config.yaml
n_layer: 13
d_model: 128
n_head: 2
n_kv_head: 1
head_dim: 64
d_mlp: 1024
vocab_size: 1422
activation: "relu"
norm: "rmsnorm"
norm_place: "pre"
norm_eps: 1e-06
positions: "rope"
rope_base: 10000.0
rope_fraction: 1.0
qk_norm: false
attn_scale: 0.125
bias: "none"
tie_embeddings: false
parallel_block: false
init: "normal"
init_std_qkv: 0.0442
init_std_o: 0.0442
init_std_up: 0.0442
init_std_down: 0.0
optimizer: "muon"
lr: 0.00927
lr_mult_down: 1.5
beta1: 0.95
lr_head: 0.00479
grad_clip: 1.0
warmup_steps: 200
schedule: "wsd"
decay_fraction: 0.834
decay_shape: "pow"
final_lr_fraction: 0.0
batch_tokens: 8192
seq_len: 256
doc_mask: true
train_tokens: 96040000
steps: 11724
dataset: "wikipedia_en"
Each number is 128 + 32 x the weight over its row's rms, rounded and kept within 0 to 255. Layers, rows and columns count from 0. Numbers have three digits each. The size before them is the row's rms in percent of the matrix's.

# layer 6 MLP down (transposed), 1024x128, rms 0.187, rows 936-961, columns 0-127
100:106118112151158145071126140115098138184108148123180168169120120156066122178110134127130088161161123166135150153097130124118100084064094095108128121174119066122102086159129181149202151100117059181106112151133108116114166121133141134142130174168139119055199134203111138172107100123173146143095129178170120154137152113132103128121170138077110122084148144063101050147111086115123166088155
097:139121082165100116179164127155173103130119132096091119111118095155150111106152139160125078106148087127204134083090167125135152082090089166111148086116104100231178163103127142141124123079144114144090138151132166096134108111194163114121178162163138155138071110079056100128104113168138165157169140083123107144100084062116121097099148131124144146164021117133141117104131086139148138122166
120:158119126182150160147110168171115112154051113172116100194153148081102119122148122121138131114119174156102116170140108130118188077123107109070128125112111127149147143106151074188157121118119116035138108101123117061187133134051130111152123179118072143135134168082113123116146078084137157092131174148069183153149105100081110150178114143158113167097093112099135141132081137145084149061126
064:143143120077169090082148104155101113141135143141152136098171142107131149173122157083179128158077103112150146167112181099177159147188090144053168146139114113136088122125078173172100151213125136137071093148145127166137119083164058091099098148121108158147123109088139120134112123139137079134186141083151180093124159120191123100119104063121106099138091086114068176174159101155136119153154
088:188116128121134095101142129117090125113181145108120090152161142090120074124161175073153088228090086124142105102112129074129132091105115121165134097128098114137141147129148123097136173109159097093125168108068131109103118101171159110142108114092180115098140112134120131135152207047099142117175103091095175104213095210124183150122120157100094114110087099118112166141171104168160118165123
110:179162175109166114115159101142140147124124104173098109133147106022172103184145175178093125103098138190109096091149080116147126168120138097155130118160117109171184125117125143128114106133136122152108182073178120194142121129166101123128126125157177077125150105121166079108130164127151129109075174154142109158109185143148156122132207151160155115146114182084154175158142188158113120145200
109:124154146165143099152140156105091101118143113181120103180104093118131186109099106129117140159141149125187077154099052109134038099106121103074137086075152126177084146137127105130130112126168155120182095122128120127147139098139105092083117086155078141083129171147114145133091053154186103110055115092102138139088130155098090113168109143134100161161107124161159168181179105082131071151181
084:069121171157090109136137083121184099165177169150109123097139117170106133142189088158128127143150108109187152113203172118171158119190064152166143133079171124133084117068134086128142124112137094144102107092086131163134094150139149097105107126116091162099078155108155168139046061146155144069115157093101099089142133128168146117076123149106114146111170181113137159077115117185146149111127
118:118129059128119113161148091092121147128080120107125101143151202141106139179214086118138111161158131133097138140126139144128167066156150181182087111094153064084144172140185165172161068123097125123058173155124145149133153115150124130126121143141139147195120118129072100109169163109102168138056146091101112127070111135116157138137139137146121084153121109167085094130094169104191123181174
086:149095148205137139173144124124111158143119130167084107161105109129136149100156074138138120159170136159087138099141109130122100108120078101106121171162129124129045142064164095101155214092165111141164076150128147154113107124155161118128106097177144137133164082102140104145097147153101098112163189194119075086114208135136091165097101102191123130090088148127101162213111158133172146117108
087:095112164129119174114108102154128151169155182143103107184064110114143118126074154183083095138116099124115177178145115125161162125140155146123119102193134154128206111108170101098131142114089137166166173089168098148152127170180147056170131110207168135095117148118199150147088092142117124082105139124131174120142139174163141178164171079081170113144110102152128109122121123091096062118140
067:124120110129077130082046128051145086089185135205098178121126067127120122147169158099125155092121123071132154126094167166110129113111150165133087073152130109163153111168174121148098142153063115163145115130050099159096163133124119093128109118108145120122175102100098134103127182152123151146107119128124152146117081094102191159150189152081154149098166151168105141102055096110129150104172
082:194146106098156113112138102114108156135168074147170153138139123100059195089124116103123165118181104090130089146189207181105182116150111114099125084117124084181109101090157122110058136148126108127118102103110181201119134140138138152121140127150128116077148077128131120120088098120114160107164095128110080119105154136188086158177185182165118142152114134116136141093145087145174172086065
099:144225124140170106144081147061107161131159116178143099064186131160108080088137132105134118114120131136118149161096111113158112133108096064098120115148141102023113103133092094124142133104167120141113142181179130132092136151167101116129139209125116081148147137170064171108107114087185122163132146108122104109125138127111142127124198170117086155095122121114092144143133194110160070081168
072:090130109118138136145122121134144140188142133178128093176141112070106168102123164159115177156126123110119138148114139096132115153131128130058141141092104146114178117095163134131137120075144107098166156068094091119073104149180127162113147155082105115113119158107144049189132162077102078105114180080069114154074118211072145127100125121142119184173153130107104152178175187137195142103164
107:112115100144091119134136098184127126053171134105126082083139126122146090138083124140132099141122118157166134131158068160129117174148085134121138168123157114058071145148147112132179156070131145163178118099107165128170136169102148138072110138162130146180114131160080083116156162112174077168160106190142192120106162092186187092116077162100129138158135149118106180046158124074117136119149
112:147114171157119157105134087114128056100133131086103134145125167118138134102147111106120084185161187151128119122084107094101102107068129177157115201202152129155058105122120141155129091151170162081147123080074159140145131121160132136032109110149090123086118145146129064172118165114173138165077160172135119139119116133097120135138157124127121234131152127179099106149113084136128127173164
102:095107099137126100135166164161108144103176186078141127101149187080152066110117226129131104139116080161134112138183143109156163141189140128127076128146127111094059135095131112107172078154174130099132127116187107140132153123081151109057131072125123157157103166115179100139105162045127090156088091132126170192163148114159149137109144096170129124207129118136127110124134136142105090132139
085:116078156103102137167071187113125161074143141146167081089190082154109126117161102128076185161158147114132122171172141080149159104127089123087077122100124148119141107139156202172085131134171210142204175139152107096109139085096092151144166111126086151118142143172089158149152133125129082146138138125173124128175112104136143172178145102120165076074165129168152127179120085137108150130147
129:156145140159080109185154111138120100104183094080130115131145161166137137153104120153156103179158113158096119167093149133137101163106154106123158173083116111168113124128084135156049105157130134123101201069103115155156142116125121066051173156136130162116149094186128092129125195034096117100113142141164131139087075133145148110075174112120139112165184061121125165125157147151168164143094
104:096161143101070125071071107128106064066142185176092064152132135147102148095106196115079112129101169129122098158171139110153125135163157122152090158149124153135084068141103095139172091163117122139194140131058172131126111079147085161080092138135094139105147128166121161141068135168130122152094118172102146139115154083152118140118188196148084115154113167125083077129113100111139117084133
094:080125176112145065198076112157165104157148117133137086122106097120134154122159110123129090087109133095141159168072163130102144131129152152175124174089122141121166173167097129170103153113134174092105137142088158145128095064159135129035108105128072106108117070129128111130175143166136088103086098154151109130140127100116099165177173172052188190094157163137119168186140118138116101088140
124:094145149158132107115132098142157145096097210158170141133117091049109159102142106154100080116077089127126164110165144124144139153104134145140065121144199079136150203157188197130141137132124140121156123069136197100176132137145136151082107132156102184105173132134151165141110158168091079084137110121147147074087152185135116109121101083148189148169114111117083113095154091130144166093095
105:174189094078123145090093168169077133122104151143116141163070162150086095125171118155054135108101143110114180176137140143129162151079130129127140113101101118128103113118138095167143079068063120085125091071114158105166091103180120156105130140135084149107142143091119062154097144090159176114119135125117117121137154109112101095153082107080141166122127157155130150136090211188109107087043
100:117144133162110110134124179116170099125097153085175070171123114143125122206123118120183100163165127114194109153143127148123104156113162140124103161169099158172154099174100157165140167145173194138228126094092123079126110173135141132089118067129112095106084112101115113169127151101087150160124158181108120112206117179151199129108163127204105126141101131112162102103147159153115088135128
101:194174132115066131130176071120093155126163156087152081207109105194132155145114108115063141149111175176132077138089108111129166149127194107110170174168053165129131144140136175109095107178148115105157149151116118093133153150122122111110183133107137158113157130099126126204120119116182110114138161113135105094130124095140113089116142162167095075082130110109145181150079152120142139120043
# layer 6 MLP up, 1024x128, rms 0.352, rows 937-961, columns 0-127
105:069108086113099056148158147165060092118154181134177076082100100095133084045139105157126131162104127149120158134167143100119134158053079106119172116108077100154208108103139095118134139109144160160188089153109094119121083190100129144145159185130122150129135083090121165124071107148138113104148100168138117134093143178104097138121079114172121129126139131112116155096107088072123182111131
120:180101115111151224148113073111106153081177163142148145097069154087100131065090130141132150038106102096101138077141135164173147070162068128121174118089123135115135142152099139130148128148143114085160109185162124107199108118138100093100145118156162147096100082138139110059121133148092124163094117121096153132123047091161155120104123143119151185109124125124170066112146174119150140101124
061:072085113124133106137151167095198174124157136148163110166119124186127107176095157111084144138131128128187131128117132133153106118098170137134116126122129118119144183118102164155200117163127128068074104127135097061154169155127132119122131135125142140119100131082092221095134118160106101151074103106088080138104156170101105103155142095087139145141205096109149060091075180090055149077130
082:143107092099147127105166128093100076108133147129137148193124066097187057104104142154109143139092154158113110106093117122127120122140150181158126098149106070140077100080117082093160080127098089158207109146061154083089208178156172131186121115161123172108157061147165125105128132092171097102179131115130116119120162099110115185122157122176110140108128146154134105122162081100105181119143
113:091123170126095059121075139189112190125093161118141121137116138138100172099165129139097132126140147125091079133118058126124125177153138166049089168145105177112119157095126032130162122120174117156144121167112123102124105141153161158143134112112093090061090129137109098085155075127068103174092076106103173162115147102132139149146076088136118127168170170085098177140115123173102153150175
099:056169146113128074143135144099181150181133086175124098069217142138144121129089188123126096104173109120132163137114109133134116110103139198139179169146093145155105132118104186117099143155122095141110203098144153150147101172139150130121083122162084091137087136135140161128114086136064117101138108133131182098129113093121108081225120066162122170162125102139199114143101146130096110119092
088:040125121158095136145106151147095139103154138143163113054116187120096116141120128088080111128118130145095110137084133152137106151129128126139152117107132107097117157143141081156117108103134134158112153159114124151216150164120157152077178072141084077055143076107159074144163130119161193105194146147120154100126090223114092191156151155121102108151094156104124158139112167203124095153150
135:159158139129082172193133119098111086104139215069140111113085110099119113104155163102114127164130193087143137113077148146112101192132099161080190135176128112168113163141140158143160093149165212101115067130115133136147079155086127125088156115076128124146139129199152101160066102163150102099086115136131128101104123152123145110160176097126134131106165110136103192110197102078132144106105
075:125106111054104182124130126138121112127127155122148128151143102087189078144102130106118110135132100083110023119119101185170119117173134105139123142150106134140114080118176135115171072098138152141161071099165133144068115144082110177081116088108152130098143153072128139140136112129151083115213127168088130170120089105120081175118109103133109104126105014128187148160107143123149138137181
082:106080123096127101113144186140100080169141200089099071107152133111193126126090102174145167166118144115078058134144144158145230163135074120096111112140146097172151112079147062168154081140129140183164113161125157108178121075111061122140181109139137146126157143166149147149122087161175073144120152201122163115142146130122129136126109118175116101152168150171117108116143147120128134088123
064:087152146101139145146100134131118138094168167100143186103083117150178139156147129187126124098119098133120090106160076192116136145063097173124126164128089170207192125150179152129144074071147119132142131141113129125122162110204136168176048114083121124157101096166095135127100068122131183120144112118061138135108105090095122140092135106067161159161196087170107124106140122122130169144133
082:176166137142079137133132165108096183152130164134114113126113133117125143091158122157146166120100196106097094144119196087133115130125114098152135098144109131119121107130071151143069077140120132136093131148160177163159141032196175084159173177096120132170158129151076121097122115121121051170134127174138147162091110086127145177168130153073129191128075138086110090068126092133119141073164
105:130124134117152083130052129105150127139151133157125035149112149077174139176127161117127082091126166118106171112101165115140191122192125088093101133108120176143145235092117107190139128130073078106099135126078104148108126138112150091138080157127110145163174093080196099126129158122099140165102098129158132184154116119149161087121086159084149085126117150093087117102156102128181150143101
068:163090126089185163161080165169155141112076116093113062094122135119147095190140102134115092150185152159109167119074126135170118173138125098126110166131139125191102105064155017090153144104157161100122137098120129125101107156150082130093158107115106119089071114110146051131121117181147114146119166053125142110138175151101130122081105103126094102094142142153170181142130146144091095165147
101:136148164106195059138130088093106152179177191192107102169118186130110082190157146099118137135148063143180192128138156169112147115096133089124118077102124181103107085090099160125137090149114108139099166130137133145083101165111125142134106163110093127166098104135109177149154074151121131106086091086129092104167105161112135111053201153119125090136121135136174165131115143093171177109134
101:165175186094091184153131115146189139178146131133195120122149166088139102076136096123127101179136110074127124122138128204167089122118097137161092117113086161099182144135127158162140116155149165124140132173067146131139071125181170067147160172130134115128080153131142115156095128156169078130043079128101150123118149130119153144090137149085104120052178097129144107108190116099167152153148
101:149183148116109105172083101113111138140062182088166070155171128149125093149136105165176111129153168106179156125149128174163084072124202130089103075136122150083176118156124180111131167126097141136148083125135113159174132139144107118085142149198125087098137083104118142114150080165141158195137072133127152143187084167133137122148143162088100147149149096143186086140181160122075123094152
091:124152123100113101166175110138117144089107123162155189133089146091146138091126084105188137100146077097169089109147150102131115124058089133131081105170129114064193144150155151100128104099101108135062020146131083103118146105129116097084159157139135160120140097114102053043111118052145101145136130083131139094138095159128121078138100120128142116088160152111142070114119109164108125182108
119:065122163119137102155151120080095157149151136112135108126138124085144117137142085125103132109202103107112134096156074135154170116159142091161056151102104108127127120135120145140115106143152149172145105099083161193148053172127087134079147122143148108134069166122139181103146138137105051181127096228072072122123102122084192150136068130118084123144165099086164095104146146108092135151167
103:113160107117198116145177141139227142198138126140141140185080114112130106077139166111176129138098064161147150159091150107107105093161098101112145115171113144165167196129156119096130146074099121112144050137125085136167073159071114107089131151135086171100097118091122118081102148115178187083104063121112139135176124131130092143150088173142144119134122127184128116095109111125142166148098
093:126152154132159151132114129174065040097155132076195159122133100142144152134140095134174154114127097169142120071115106130148159163081107120094150074143059098132154176162155141061125161159142121131137131160133123000083116133153107135121098130109107126085186130141105149098140117156136135182110121119078093158141132128101174138124118123152201114103115158131100108076161129167143122135092
129:090165108094102115146158202070171136090151100145131084176110157069092135081144128136143092201084113136114081072131142099107111133116123163154083103128118134097082138146113122094129102096174096122083123185138084144173110204144155104084170132104069073117174112132115177137218091146119157084106099105117113119132078192128093103177132162097139072136129117168099127144125129130140122132115
101:128122136156175095121163134113107138104139116118161164149148150117102080122180184081144135103142126168061179119096135134128084110162103215126120111079085166143102130164145157104059115140198090136156122091110145063127190122157125123165152162148127114169130120098142137131165138135137069103170098139111148161178103153139113136146146063077173129078133151138080081114176143180108194119197
105:121086154145159060158102135127185057132117141136156087118165113051130096158093101148097094143211084107083161125131090124096118135141145192110115131126134165137163120116138118120153141123091099192142190125079119115109168152153146073148131106154131050129111063142088120184126127117139113071114142113124120100099108153137164162159128188127040109162077094114134121095161126131063104127143
107:083130180169154132127120167161105116142129139106183161102160072067079153086153135036144107125158125114109113095223140122092115186156085065053091157136116142139128168100176106120138103143150214162156096114146156158147168141140150108176110110144146109051102129115127156146136124122191132101172129171107137135115164097133132098108076104167103158165144126118134112102115110167120099087118